From a checkpoint of a small transformer trained on Wikipedia: 2 heads of 64, 146M tokens.
Each number is 500 + 40 x the weight over its row's rms, rounded and kept within 0 to 999. Layers, rows and columns count from 0. Numbers have three digits each. The size before them is the row's rms in percent of the matrix's.

# layer 6 MLP down (transposed), 640x160, rms 0.101, rows 95-181, columns 80-159
093:556502489533506527575446550463496587504573459463578505483490564486487523472505549495536479468524508574512477519463501430562512441501514522591514523566547511476482490573518546558554529496527503472451532480518429480573474497471471452549505510
084:480535509528456544452452431504543472565446470590517490536572528502549495494516549519495470498443528493522479443515488487498535587481493561537517488501522514468433484507517492567483510525522472492479496497463459476495530466542449496560520652
090:505570534513496445505527451500484511505399473537468529482507478514533468495528525503507497475466432501524515447463515465511523529477551562521462500468455489532536590549502492445463398454472455547529477532576518523516543489488464459459475530
100:459521491495477520539474558494514507454408503445484513518484499498577409550497504572477543476527511464466550493484516466474447485473472428409507471544547518488583595519551465485544523496500534495504534414520428531457569404562515531493442502
094:555537501394443536559455537506560480490553504550484513490439574543505499454479524475431487560478514444523508511450559431485494518566563517516439439518494536468457461417529491444524490567508487460517438498519487448486558466469424416547494521
098:468473504459533513519471543501474463509482461544525572551504526469491517513464468529570554494514483533560475505520450452482454532462531502496477481473475472539506599499558483515482507513492555556569525418542542488514528509543456557512542501
118:472453538442495534530523542507444451489521528523535519536467504541469551512465467508508468526494528451489569542497459541468507478487546494536460428460483555554504484562507458522518469502517431491451525503541588465508480488538481493493455466
115:487588517562514449491493499507611542501535522483530472550502491504496538531452460568518462464528498478493521556528585480523548456551546462479565533506431510565534437481517457517508445508464521439419496560510507526483474447501465517441406493
098:526477543523469457562501530547504571525490498512525484483458560498543561566467494519592516498455518466496465576457504565486484476544520502450576438504560436491514480463535474540562493487537511528551480499501525477540448501493488541378481471
103:483499466491553529560596503476509555501431502527452511504482493504469505491512415514514457508505506467514459407554616528526506535434486449478491470546426443438446510477512521480491498433517495476485461406484509544501521517547407553404537541
096:537481478529547461464504499462448486553548502468467507511495460551501465516469538479505491516482538523509541485499544504475601570473495387577504488469501474489585497526542538467521516517467535489528461505441465531590563529523505510473518447
103:571460499476499466533560511584466501521471481543527440507591516471567512431614456436501497583506555521535577445558459528504482552477452483487506511518421540510543554478533500444497506443515448508552510530489567462532530535478532595518538522
083:391487490449474502518469497537506440513496454513485531495479471561457504471477502540452503440490470478431536512420472539463518514497512449519488424490468493545433449455556466476537450472579506491421443456525537444487544493477544512490501615
091:475504539538571492430484463487473509450477469494497473537447536585514527502480495549442537470515547491580446545542551441503490444509483516471454523495532569535477515489522474505523467491438489401491452542478562457515518467499494533536518482
099:486508482525481493428472518514566464548561502440580469489445554482453555520511527501500526459520453535473595531518491454546526559521550469421559462523513505450513454453476451522488495469559499515489480515542508440513537546527484599438398525
091:402550530478550457442430445480438460513451493491458445475496484480489505458463542587531492473463478432529469496621485472519482473541508463513527484521524518455499514443532488506535495484562536474469396451453556514523455512487514523550454548
084:436454484473475504494514521534506481509478446516433534481462449509440513529499457540511539490447492508458572485535477499412509569507549444554473527509489558541514512553478506446507428451505482508487529512546525533514430506523590526560510550
111:506500537513537551481495475543532529516497453413467519483515464439570446543526532477473466431475488415455442477582546549473436451531534461466428566472547479463551498516429444496441538496494508483518521536491480490471545549571525460501520501
100:457552531492438521502514465550482512469564508450434528514459499530542502462465528479491505554413492481550487429513534471468448524549487531429492498547530566460523475497462535474493529526570491468550502474468474470551466628514451570496503469
107:528566515416503495459479555531536554479478481515435493491463498505598466496543506490478513467559512503467438482488478561472529464459463496460475481501600464439474488549575514540518522489579439506489566523533491503505573506475505481460472451
101:584454534464546503562477460460492532533464418538491456523466528488508548505514472453530504504572478411527418506569568508478510525455587490529526449473512474560530435474501502510515541470488513544451489545458514546586516496485511439491554462
124:441462441422476523451461562508534413509523577543551516491517453491517542485466493548500465524498506494556463507471497533487502481486518608498471467528462528450441471537554533541516473502540564482450549497524523556520457565547474579546509490
114:449509499497426539543468411531460517456455458517446515479571493579485536445526491419499520462500436554492492451440470500496522528551518500547486573544500582573548491541504492454475423568499463469433503495466428404448520495442472438467550498
087:514531470510541438482487521481490444540511515494487518514528491477534567491475494470494484514547541479541503410483464500555554450517466565576572520433482452440482502465494526494495492555517506446437473484529451435463515509535501489465522565
099:519523484485513511438458378467473497491462433496544386592512513478464499475503553460512473506516541423501512509580567461484511451457540483536417504460497589495449448524480518450501500508537531503530476598460496512533534526428513548505516567
099:436544527436524463443513521514550523505491458545539523518538496493439399434464488522513462538486597473458398530505535432492501503461532500460543460488454469478587449530529434513487514477448507547429511524421555437512502489558500480524498566
104:561521533478415505548488511428538528466461471577526483548498442514498468572441493461600542507507531566456481525484502552491479493542573518489542509554489454436519441543510493468478489501486448501407462484501520481445521504498509540472428496
107:483508424486495455396556536415449495483554472480507463474538502471471519521470512455527546453390507495490456535619445446507530460481482523555510473498483499454465475507466561517515562560478517609556497455547526496594462531536568532519500510
077:487512591571544556500507496511502429433526483593427478479442488491510442503479554420584481506564522454544490490568437460419552530484481523479534482443488498470493494510491445517476511529483458457545561535479516517564499441438511534533437513
109:458512565500501452419532518508516487495487510538473475525494490447531521569469498456462537460464516523476496414432555493479490499556525385468495540440489538561542466519480556579541472561535426484544569516464447517556473493480473543533532506
105:466511535389474501496524506556596430454537484534524481517476473443504472482529474470507473584461519441543507488457588521524505512453516455494488513454484495496497526490568512421499462507549477504498487518491426549466501556539505467560496476
099:509451469575560500452475522515473515472494512498469563523454488510416460511520550538550544465484510531494454479519499426452488496506549512564528454529515497535492507541512574467516529515470504551529472496463554495539495493506536499523544553
079:459542477541494465466484529504534476452531541455527546535498516490556533539524578533404510499408510473505500426466512530476501499455522430499500468476529485567520555520535522586479443422537486460484574541495512461547542537467483449492490529
101:492414511523421522526514508529495502508489510474542506504428515423461542495503530550524432477504528475521537512520524525486470523413408481519533534504553459438521488528490512570466540469467544480552506483513525562431506442539495580556495571
082:461533484512463504533504440608567541591478484470531528515494504500460530484490523475463479509507513518502485423503580489486521497498535502484567492441538438504585458507529484496525553470539576537502495505435495427548510469487421558503468471
099:523488484515476527529555514509477498495559474515469499537536492506564463481550430481483482497491452549559491444507490485493439525541509597488501478515516541568396525451517517567520471530441513501486488498471472469492525518447537497455531544
101:493529473489478414501461554469526485458542465445411434518530495458537529517474486504469519464483456479560463548536449504582503504522467512600528523505489431439504430510520420482505573497515458531494462469571510456505412529471462517539506492
123:469538546506487498516496556556481509549494539441480436521536486477503519482515576489563482547575483596466525574538524547513419532521487505450501485443523486535483515419491540570486495536513556474469487441535483497514444466467467533470473440
100:441528520444498535562458564481529563527511489477503528538519553480475500427480500512459451488483521453432437489443569483553542457494511546423518516492448526579549481489515537526504470493487478468513551512495530532453530537514534488459498471
119:514563483440539497547572585430514477533475530493566546495483467427455458527535487510504484475483511494522511503412560466514528452529553517598476497449484478504569523513516530478520473498462456546528518499595499452442498470468418510421494516
113:471508492447512497519461458458529477462507517514487572462504537471493476469499511514518550513473544500544464560385571498564496490533584476500491511543480446540512465484453512531461450576537442461472445458520490531473441528453460407496467501
130:510543512422512494524514423541521523448500493508522561471467470448474527525429516523488526465531471533461496574488518497506498537494540472452439571542488549481454519530583494443562449505524479500501520512559499588541527427465429485505482527
119:522480495438529513588534480457529487537580562478509523519536469584434541512426524477440561511488470487477509556418508518544477554532498524582488491522467496467540597542541464535547485465524449509467478508542489570474522520429512491437480494
108:439523481460513489514542508474533529525437453508469473460506465514517476470474461533495511523560552482515506546487452525508542456434519575555480422471532467529403463545522552438604492494528478465548514508533459489544517586527474497510533513
095:502451506477473428445525512443465516546469457503511499586482467499447517552582478453503457537591522517539483482591500479541554456471521448505435447482497481465536471549496438465511512516493462559490460473528497501489528490513537528499488515
094:484479485500447509557443510472479470521570447543555489517561468433490508559578467510435524526496525495535511496456540448503507498490507463487500486540456455509432541469496494541517507558533492520490477513514464482524485490459537484535455512
101:507462507467525441500481435505486466514443492545472446496543472461460524493509577616406505525538566470547521544474533502446434512426487582477498473497495561445470548502551449494445510473557476556518511436526453507434482507547507600494499419
087:515443594535461558487487506615444447516526517485538544467527529470534444483519520492494540497457453473595504497570484460476526445511495436537466483478519514472501495437519444505460447421543436495510488502545512475522508498445451444461469515
104:464416511496526603467451502531538519525491462572500479492497460421478491487435535466450469531488509526504439551510540468486412499524548490511514499479436474471475446482509492560475508510555463504603395529520477491577488501495438559506485444
108:472545481532459460551541513505489569545534488391442576509553508462585478534487435520493488508466509525466599604539485461498543500493521560544569479544523493499485458524501502517553495565499539512481555427460465528521428449512526526511517470
092:536509463487456474489513455482490522569435501605529504561486484517520480458529499514522470540493465603507558421387550440468482551519504499465527465488550426509562510489519554524501480586503518578564477550454555433481506443518524535507535540
105:464470419560480521539468550414477499523505484546557473531446527485579454497481486503505542501505500536472536512551533464563499520483505470566485441516508474463532567506476535507442513513499494564542524521493473487486522477460402519495506491
100:496440543484568500479521491475528489483498552468490540542556492534466509522548506485472523559532562482539530486534480475520519532462536502501494442498439474487497538500507533557516512465581545493539505543577491440498432417499494485514481440
114:497486503527444522538477535541452486532461535515537551462470482444398565494513472496522525494463501548463533544492581484440479503510509521468495473488565526512501551571524558532500474441587547424521555442546475479561435515424481553447471532
106:534497490506478559529471535482504450514550558610524539435559433508524515498492521527498484471475467449513546555416472519450500421495433419509507501484483402506525540420437490489472526553555494478567477475572486499446511513516537555519469471
088:508487535486507533612561505467459478495479485474485513455459522450522494452470450540476533493508437422517465528521528469412490517439429575470443530526520557562441476441572496489463552423429487494487537471436529502486445535487461501506583471
096:521481518499447493505509509489549535477517462478429524480481515507530429536466491464477538514586509544548474458510498446509517486513543435518527543508517486488431469498576428446542470536513451496442526468505435518495465516503453506473482443
110:516518508531491493528476520525479515434512500499478532551452473533483481543502521506515594514404467473562541573504571486478460505502519510382462479476523461488509470484505544559515503584551557444568528548533418502492515480596476467518463573
117:519543572451563460517498490525504547547473538489525488505436470478548509510503488524575521493510524545426387458487541518541516575504466459533521466530410448514557496527466503480474459556536468420498458490530490467501511473566524432465475481
101:504487556507564478433484536520537476520532491496575463483521479555512483544545561453493499469454527471461482443503536498520513542446392465512513485466506467438574511510545486522517565501519467488525530500496442556516536433568539555468446551
104:519514483483495517480529550527488498504472478532483564581436436471534582446462443585448489509531436524493472454510504531504568508408494505550501551464593536545480512548501527530517478453559388539469537515481462455492458489449494467512499465
094:529567548470484513556535486495488513537458511516585488541555494501533474520545521507486551478445520489483518501470492503493533409378477528493471545538512490504560469471495517498495510540448545450519463515472448465513462423523525449492540500
097:498472488582499421496518452538549551539530549513496500518521538473471555528446486452459554513513476444541453451598495542483507487457479517448493558481518437469482494573489543483491472519499447466553502581526508552520472506529553464475534477
098:567502473541455466492527548447430465521562388548541505483529535447591419550577544453526508528513547536458482492554555472556571443513474468493477482517543465459517502497458497487497526505493522515516476563550503560512537545547506442567536511
115:526488539528517532501567402557534551533508472481592534519549512508509465555512545451569479501480529585523525514502538557498513532477475446518554504512494551476466480492566471598537477463486441525493512588518501484479476451449411437482445485
082:514577490460434486548499511527539535543470486536535525478528569490523530394537474609481510544492471479561496501367447543519529494510486503511514497473489480489514503489502539497464441519568478399499480432509432505463495485537500561520506503
101:524539437481448481472510585539522478473413517488502483548486540452449589495532469456453473457483583499504579500481452511518587563525580453493568469545556494542487513496504506445470468510537589528564518450522518468525410465496449501486543547
116:456477586431493499552501495498563497516542485552458524538443526472548466528494506575490514548532463506489504533500527508464518514478462500468470500548474451518542426554501565443510486504474530480483460512492543519465559479519453436422492480
116:460532502495443525517546436460469542424580469502472524508427485492563483445524602590477534511547514516466535524475496493498541451464517530440504554492558528388498541629540523520512464520469514456507549518495428418547509492471482491541507546
100:552568469464523549497448542483463564496500536513522520478488513515458535590510482556537434498493507569493528475515485463503635524423540527540509445495500555487523532503448552546463461491504522528563530497452448527520380480531506414500549481
081:474476549536528529505526453550472512583517563510504529528487464493577406508497496512488489529414492497514468440426459412461411652519538563501525515479487561563485524446534426525455499457507489520510490524499564504520539500483524483463550534
083:511451543466528529506551519511515491457527497506497461454437537545533437509453501430517497515503530497562511486516448512521586542467410515518593494472447513490517473448519471446466480522454555564586553477489511504540546527544441539541423504
105:494491438522529498524453558543513482534577523509461482529526494512447473518442473474491505510539535465475538474500503461474526549503493506510545527460483446518518579421503488420411457552517562543423511525509474521467486493504516456503552565
084:499523451495366524506526511513487529516535504562536478487463504512414476440546519431519571463514585511504548453447492425459587559564506517501465551480506504479461503500578490483452504453486558470535500497533484439534560463478468493511542477
087:457548491494498502537528485486482487482503581489458529503509485475533512500481461460542510514541536464522471480499443454483483556488488491532527503493445470473495465464546491544494527554466474535572429514489502519528568414508427524502506528
091:487459554494487527500513480499490497448449471482437450500477483480595478517557571441498453508535429546554577506449491457512461517532545515523524503496496526544568499494522508541430426499494635447539478558527488509551517536501446481485526520
101:452497534581439526462444478486492487529521504502520565562507519493556547474543514495531449472517477543447448481464482566536513492524524533453539482533495600499465476545562572547496438434457503488504494522484455500531504482447513579521504528
104:505482501551490444394519508434501475495585512513507516429481526539565555507502477451431555539515549488547470502439487467479511516484474545471455510441533516536492452543517466422491521512489505497486485628468485515526482587533500429529548492
121:469528558523510509445501509453536475443513490517578480472471466440536541533595453503555500476469473551506495463540544493483503528481480481508458513586433528475456439548490474569487534488542572534507569545471496500476504439397542499505469513
084:507486451544496410482508491462467499527523506527403476515485483510553472439487503512533515515427468536557547531548561464486516568497460522493470534487466498544520478484537454449489516477575494464555504549529494482598556476447576544504492517
087:527464526437481512499549467479563485530512469532512518506596474454491499489464431485523485538421554563488593538492560501488511493419506529521488399421485538503524496501493612494458415472482450497515519409514543431435477520521466486485465449
099:545530454435475531429502465554502551453456506572458512481453422534487524524570519513499467412474538607472559429453491551531516456468519537477501463488488518468581461500539443483531508517496490487492456479421504530421454389465465544510573540
109:521507486526511505515574476504462533567515495554450450481570531552576477493510446534498487527530504552517511527505531488440505406535448457510478471501465461502438459514551460414484505489443500577491500507575538525546531470473459472569558586
099:521504526540465510517494474484480468528582493507538540474487452456510474518550509419488489393531497405566535577432481481468606544535474466444488541473477494460464475466521588484485519511511540470527509549520463464496501499530496528520486453
100:563480518460410545533423515576493518503454505491470482544548534440455531496560445581497515469542440517565519417518439506475475486507425563553573503467471531502520518517483509480528498515498568469470508512563494441466501487500461564508474463
101:485489564480560431448417466496434454528552456455460439480508427501600464455538598506584500522506478477493487541522509431490474535503443446512565484469534507480486437499548458478486595556461443479469494526555564549494540513459419507505534518
080:512479464514511419536507491565496472499572496487520432499530539514486535470529427530446401511492468481521541524460530439499513497488514477488475502479433456429487422517518553545477512549559440522395494479531428537537513532494486565470469524
# layer 6 MLP up, 640x160, rms 0.122, rows 96-181, columns 80-159
091:585520503518495516560515549504513479538469505587500494520518463457476439416474497490487522506536508465444523580509482477458532509494495458502521553533531519470560586492510573536515481537516526541506494517574498537467451489457483491483499405
096:507516475538548539542581473549528506500516513523583455512540508550505508487555430484492492536500490556503530464518454519507570529484470562451510416599484610519467435515497474534460576454467498487504469499381467507464469413525572474538531504
103:463533501449478443471495513445519407561478466505442479494499433475480483506515504556502470457422435440502539395527532552507525450481421515515566494565530508499500553498535474524548510402464477504539495531509443562568518507455446508484532504
098:573521499568571557484501442501450485495464523512451559454543506491508529487442544491476507514466510491524580534479517505541567527389549547486473477490451447537436471536458538498461557442538472433436476487489488545463573453553463506547551575
096:476471536540524526472508457467522502561426482519465473529513431535437557492470500481467489451471503472505529566512472538476479408534535450583561569520469518529523485489499516439562498486493497525463497512573504486447551508522508553455518579
112:467443553490501465511536490478495472549486498480511519528562457533446546508485482466474507424499530528447509486494458503462539442476509489534483537471498588464473484435561498491530431522482519505499463479473580555568529534415500506507475555
110:565529490592525415560497504572494529529485503514367557602564546533463468525530535485484537493479445518505574547472509489592510566484500471603499448490469527512509551470481446494468524562398520474473487504512468499476513448486529491465480519
106:563536447523509557476437486511515511528455535494532558524517461497520486452495491529519502441540536472510559486564478456497498471470521519537469511519516437542452563533510492410487434501569490582488515583447478567557551493516509523519460492
096:443418501516455455603429599503540454458511524437518502455488478565453610481522538489512558505448502493499542548502500487490476478521472500522481510417486510479539458506457451458543456451547543486525488516531455541542563488479517471541504555
097:551536568535555463548482546538573531530428534505544450536487556452509488494422511509460477434564511482502556526511515481521532442548492498443465529499507461477464515503564481456484540515590503532470516466424510470556522509484545518507490485
104:456430446475433501466499501525575470523539508547542483545541485481435592492557449552454508501513501500519548503515544488528520553525518521551542456478516523492439388440478459458475446524477577536545501542501482485473511442477465489568444515
096:554460511517553538538459515471452541516504469449553510541463495478583551470520453535428498503481563476553541453498502438528546491430524561561449545478547513445594467496455491485502495514557565548530525570498479530422496494497489501473477457
091:504526432533486443479514478465543568443469484467545529549498531499522542403593446560434469479473434475461466511561481461536576562437478476418537510540492523545517458565517521535506471484499495503496419489550479546404541530485509517502493529
101:500469541497518388576512508510451489475558504517513440562492557577511494487432448559442484492511451522526497487436469457473520423510557489534511475498479493562559512585524533533499406598449586482513531476459489452527466532519497490554502493
096:467506501524548439391502461467522506494443456531499567470501542443397477477494442573462480563586435544529427479502465604548574524474470477424474484556451435519485500458494528497569425586486477508488459488507469485554550531480444503486492501
094:474454533498441457479486554439468517500482464506526423504387511478500535513544490462557533514529542393574476477470522481493513454497507521553438536499581463547494447516531499488592545533526596450521476470484468446520548445497441543492504470
105:523531451490472450562413562474497540494549479516459501520494454511537480565505435512474583534473510535490468559568518479550526463542510436415538510509513459535572467511501499510491564500526467535462492479557516496537505477533540509450536453
108:513476536494505576479438472427475549488473495493542507489458555450508498550490514476481431522503504538528549551577430565509505477426486498479416505427518471543525506566494511500459589469478506466509530535452469417493480507471488460573545479
102:452429509504478404511500527520472466499494452489487503503495489547453500503446553611445465513468444430503483472561471523570549429489497520533527543484424469528457521468559479507529460483553425501492477535496484487542526559515504497511519463
096:542497476482498453578509534512561470463448487542509497475533481502493435609449519522503493485516534498559573509395510530436541436433503517500436528593506460480516497445523466502461553454515510544447490480520433468419535498483476532492446504
114:515520453521497405534511460485465462507550503520532452459588474509472483504463593499500491476514526426513566564572454549455544499449549576567514548512488519516513492476530483519546493482484504483478544498482476534461510614555501537496516463
112:504540455550472530527516447568502463582499553570490484525510512476450499460489475434493541478435502453474473584522479436522459462542563516570551506571535514464456566479513432504454499478460538486472493470474454491521450547522508514519579456
097:489527508502478549468442473487463494467455539472542493487530624470419472525516532432470502510522438490493497538599493517450532480498628477444547569497577500512506526568580454523540513525547545529496531495480489517510494501482574376478496483
093:500523491495516539520447552503466497471481557547553478512555466514573541528480511453574546575485541528571459487439472550459432516461514531481431496540540459518489573466472506576574480471482458483466444471452433518438560496542494486469535504
095:450571499521526544447540502487517527467492497552464533539479538512494488605535486475468547475527533495427477440473448471497506480455463489498484517483636552443446441515497424503460447404518482524465522528492531480465531502486475475530483506
109:486478465485455413522435524626463514463527512500493460528497529541507504589500484567506531422517520423502541510478527454465521493569511544436503434468423450578470522491479528485493560554491499449519500564499515612492523582595482501452540516
100:489449422555480531512460516470506528520578421518451553548428466533431537470515445510515495552537459524515559483509459479496496488496457502557497492529542489557471515499451512525525522525464485543559510535416528489480487501542583462535487486
061:524509500534521515532470511484503515446461506473535473509590504487445510539467511674488432501457454486525464478430530522488408487559501463490497542528478525471484442544497499536447536553542508502504427497566493440458501555495464489496551464
113:534515488472517431511434541394525493515444557570528494500461515582436492464515499482534548534441528489535474521534534429514485515554428537507524472507535442487462491471443406503531555511508483505421489511501355554456469552503542516510568523
107:513448505498532498461497481478451475494521442522531468517582498555481516526470474398518526496499436500458574515506567576516496565539510539511530472504550551465529471498502562525562543476482560481463517480526486454502465522554470497427500459
101:484431514446528480560535579479445481528556474563509474502491456451515494534522464448508468488581574505495513405462509575587559415515511581462429499521541580446502530508519456526538507451475519540518529548446481446479476528560550476523511465
091:549429489487481536555484498516528555490579508491532459502537498495456544522483436555600492440561496513490444491449484434456477520548537551534483480537558501477442483537448497442491534537480524584569397511518538497484476515596509583463542476
101:460545525482486462530468550445467472511461497464515487542505490522529513544558533516480510444499489478508571578489524535579491496518456550465517432532428571518556534548480505558505433456519459502465457551515354485504526480465538470491457517
086:507489418511524429424536550524507557480493452488512467504412437523515509476546479526511525463532477466492506515570486481612550514447535587506486535497480518563474513497463492456447560535584549509452513501525539476442546542476556512430453568
098:507489444534515451489504480481512478543501539505478477574515597441415478494515550508479472506525455483504522531513482486465497480548547430476551488571442497507463561499443533482540406511489529420519409458501459592531446607534498440461495533
098:524474485502633534562461535427431449544512495481496498449517523568456528528440508543497503559488530480527449592493485523482497471484473472472494515482526512596450519529536523449525585573477470560480506493484469505492500495537584448454487437
111:505516544518540462474478524556497504529509495532464564464654457484457468496496577495504567485555532516498570509555534524573454398499475527459458458525515436517474532463519521562500565513479542511508563468464431507466486550491517480531504499
097:548495489528491593530486425499502462456501495487484507543521503515546493591528505486508515369498424504430530487552466471504476513484495531537544482536512509416470522501564481545542477455423442539460520520519510574567437520452431494495493501
104:521525502474579511502643502511450449454539550511448529528491521503515505542411502550438519499417507573501500580493450445486576423568574467517511468502500495557482460524526432531500501502513541520476573548549480499484506508486490524456610517
113:454472416511506524530512514447507504530555540553500488458441529548558480526519501477478528508463550468522522538527510536575538506549471526510522504526498487480524428513512444587485512498501518483465537499427461443492478517484563460549485481
122:462489515506463462579444483578493435471500513459543547546492499462482563539472542493489494506467429447524409506517489514496408454509519480510516465542547500506414505559497505443488446492469475527520507495522522505469570427534467510506531508
114:489477446486535438520497511537453466478463534524495601586508502485411484456513459459460522465463509505520547584566488525444469503487473476537511507490440521466474552405539504478513472437532476460490493500460501537509467546479450487498540548
103:485494490512504512490474490423485537534522532447526496502491603497459500582554500460494456532501520493383510520467438525492537503557525529489483384492519432606541478492511500502561461413453570516498558508493532585546535476471565489473513537
099:513503416480561536489496584457468467425548479388489516494520511472582549473414505521581510477471499474504482518572429483501555565505432505530487481565472470502437515513463481489512557463516521495509510522494458501531557481458469556459558520
085:528542487501489534466499560565586518568554524422542436488493455456483485483479512577554535453523562502459482542511437494448530505514516506461479489533478510480522498539431483467526465535499445516487449505471509506476477532496443545500545594
099:492484430511525536527505412503519486504455520531552551513406501444521540448526476416514525467519500533501521537460403496468473412509511581495487516553553495522506441575526499499534507415527513462487542534530472558457484392493452507495522499
098:447479539479527537508467562507434500507477434464546445501492543499470549499436524468482593466522415472471476497504440456498488562527554500533410473512486487546526512531471429455502471532491510541510519558481533468425501531506471531449533450
107:453536467457552450449455517427533493371541453484511447509499473541508485577444452546473445562452553501513468510534507582522565483466493494482439496461518555519539556515456470524604476552528480560456529526540476481551513520464519589479498470
105:524564486518413441499484527522478533483508526508515330580446487511481535537524503545471503521486478461496520469464493493490527522502482479486552477543484564594558488493447556462566492485521520492436487602495578466455477534433491425473491520
095:511485505480525495453543495532495506489577496445505468537511501562477488527416447497525489518488486514527469505461546546530502481531497488577529524553487585516502535454546543490491504502432522522494580438477487508568517500507476511462560459
112:506504510527496438491460510504452474505524411472495495493579492521541497526525457464475555452425516460496554467590435511506503453516560524528478513568463568551479554490538465527507579429505506479518461551527442554457447548501525517446508523
108:515583514439493531517512513534438504417549488516532541542479454545428527501464548464452490412486517542523539478469472554460513482486415558522536501524532546532493563497573488535504600502572455480476477539499482558558490475437546558519511503
109:502561485515545503559563494481473438506468454500556502515449481492445539477521507470481476480511544434508528587514480536486501471443507598518470494506413559538550553538599448567512447490500499504495518543504549510516477483502524494512513502
111:462519443488466465465492530462501496548446563508583534484446503473511535530499559456518513463466423523533483542545489553470493425466484534437554509536434472472511501456560541512554505432465483551467526511486456525465496538513447490472564624
099:454449487535446485479482486460491510505539513559471543479518452545530542444554499483525505517420524470520469471484462455514574569454541449498521516580506462492519496474510555499546457494567500572506451459500520423467546425466522456589464471
097:489487446491491530425554496463479429519431500452510524482532422512462466483494493471521546529551465529491494503489413447569542515445586506522456488488603480524510495467482497525505517448527536480500568512540511484471500457546450496491488482
108:472414554521492451601469501533494455432497576516462528519550555591462470548472473493503532509481527479456518506522409453500543545538451546507523506518531472495480388541575556525470472539563519491490510467491516536465534499558556544508477500
104:436542472522514518537482451495528522527480581421497495524524545424504545494511522526497558480462527432518539565455483459471494470580546528513544486520476463466473465537485442457534506576478587481511473502487474470494471499513493525489486546
102:543483450458525474524417540531482569554512523541522517470464455468498471517547555498428532493544479531548507470498509513519484588460533488513449570492481404504534501491502510401542505492472496515446557472459456539548538534525547517515512386
105:436508474483473494481548488549483514470497442459461391531510525513542471463502510488418514515521455444446577508575502459525426550511551572474432503504527469542487490526510484463534519449521528481500507549474512477524449502484475520429492501
102:438453494472549458536473496492502543478521549574491523465487561418505474441562520496502468610465536495454400461515504489459529474554500432444484452492526546504478565424482549459546525469456427517415439458500477577462535568536491505475502510
104:509463554548500498529545536485513548450528534404614468470492554513474508530538446521469476481509561528460508500491446553523532468447481555484561544537555472591446501477476516482490536568504459478532521497450472475521392550533524575537492566
109:471492535525501479498490523507504454503465460500462427431510469484487468477504449570548513455550493452534521468568496507458578501559531422516533530502544476537516552502501486529475559471524538515483460519508455495435539602500545462524508512
103:505539464538481486560502403527517427439521519499539602468512524550567522553467491492503505508446427542484486515531490571537440487485432407497445477569554494501533495533514506541504483496530466511549516448553472457498545459514491419545442520
087:521436500435464478465483478517500525495507526433495487492524400421468436450543459464516445479456523575540499539464425500517549514491596557536503516488546521465505465466478523464542510462447412499467511499528515431429575527479498468462609489
101:480422544530542501532558452429533526509517462466591456506579447539450492521456486472485490529454448519527531505553480502459472560532501483549555560477497506493475436456462478489504595485558465498514484577480499523458550520480474528481499496
114:545471544482517445520467443526483513419484538485483541533548470548475495545422573491521463438566465475455423513506507521500383462476563551533526467571506504511452488552542554459580434464467546447506548540580542530513487544555470477421532494
118:480488542539500408580522518520506503490545544546470509576500493523520494438486437568475555504415545394524537513593505474524525501432456480499447450445419473535534561470524459471486523432524497549506541518454423527515552514514560531503440545
099:559486550483525532481547470519485539527572516437501469583506476462491491509452531563406461527513420447473486524592522462448517516513472503526540505512454443546510429488501491484558529540487471431445502565484506553541520505399430413435460498
088:410527522465468513460520495473448447482539540459482481463451448469526476443504556488572505546534584559503550449517496509475486362531509509558477449558472443475530479556449459461497501527498489501491523467537536552464565505496464492470544502
078:493503508480507422479437536515507517530499506429404552542561535592498518541466521528563462478490508481529604458449479502464536426530488517463487430460519512530537523575445417544508512427548464510447476518462464540448464517429457504473519569
107:504490463460492488491518517518520527506532505510573504477537460488498438533559492474440515504465489523525528518499476387460455460495411633447553518495488521517483448466506514358571539495516528455517467457551481441458532546526502474477512480
096:485551507511505447455518452490519458455494576457479563558508542464447585517535470531435589511488502490581492448533510576465487594468458507478479517571460493484510484547484513531524481484504464504464467375500448486456483515511532438551594508
089:503535519572492508482501561572527492519514563502542539502506483515539483506532493526556510487540520441449471517586514489538514492539490532523484525498521565500538459551461494481501514521502513533500548418492517496390493496548507507516555494
098:514489541446412513532535453494534440440503493533492498619456498548472560518495443606505484484500494476467457499442460551495496488511484448477453504544500520464500543460513444518532548509503471511534493408469483440544499532466557538499551457
097:552496503560486498474530496441543449515466481505565463498463498535603528504482422554494493483521358549510539466512487512513553522488464486475508513493506515493454504459483500493562490534518538505484570454469430540462484545493526524505492513
096:484445490533545541527438447533505498527545541498514472488482495482433527559491428419424490519510473481524509535484489433455508562398524469488586510508511415497473458528507482523422462565418508502528473530524554559498534452495525523495543442
116:562475454572598435501497482512512414501525450556532543499502489478544520469469498518451478535500525453495511510439519515495510434494497521500495472461462516541530447466512504569495558526563522446526449494519491509487478571479420472554448515
087:563498605466422499472528541481495544457404539492520430524544488557501580479502517447458506422522532518516506485540482522471546492505511516536488530557537528496525514530477494553490507530472511474457538481585492473447580520531474450493508454
093:451455539469483500524498452456522523598462518527459547547506519501523457522544522497506492565493528454545532504539465515482501468470481435464470510546532497509455510616477427504499502476479554487538501451532618493476554472483513450483522569
097:508469454481444420481498493508451493524500577412534540552484490475481453445495445604439523454473421511452523538542452550483541550483503435511503513542476499560553502515502527476491512502540529454487560476494517539511548539453529450483532502
094:485525509415514485531464434455460447455462533404511501530471588551469469506566515476500492568525477423508475548558512530483467501442553474484517549527525499524489449452508506499527496487321544488551523466480474547440503497552556451539456493
099:471524451560508519504523486368478471486511586424512558505493521577484523548504491539486539551498504465464514504501480530516585515443525504530523454515466511519513505544533537563431489459469418464505563504487441483505461534474534492558579514
107:447525549504523460495477459544488466533534518559515471502540526498475472565475548528525487472529500478484495546603481479499560536535503550493558496479490523486445545509563516520536508436455444482472421453472436534510482462561435484491557531
101:455454492481518503544484435586503429463526486446565496541453482510464521480521547463494460530439495510567650473469512518553527519521515530596482522578533527536525528483538496508488533488448490516474486503488511482468483515488489460571473494
085:527454496486516472594419449457577492497512472407529429486447478470586498497472480453488542460413517510478470504543436464562544475490548524487536548509535535555566464458476535436500495430476520522511516535517492470454510466526524508466483536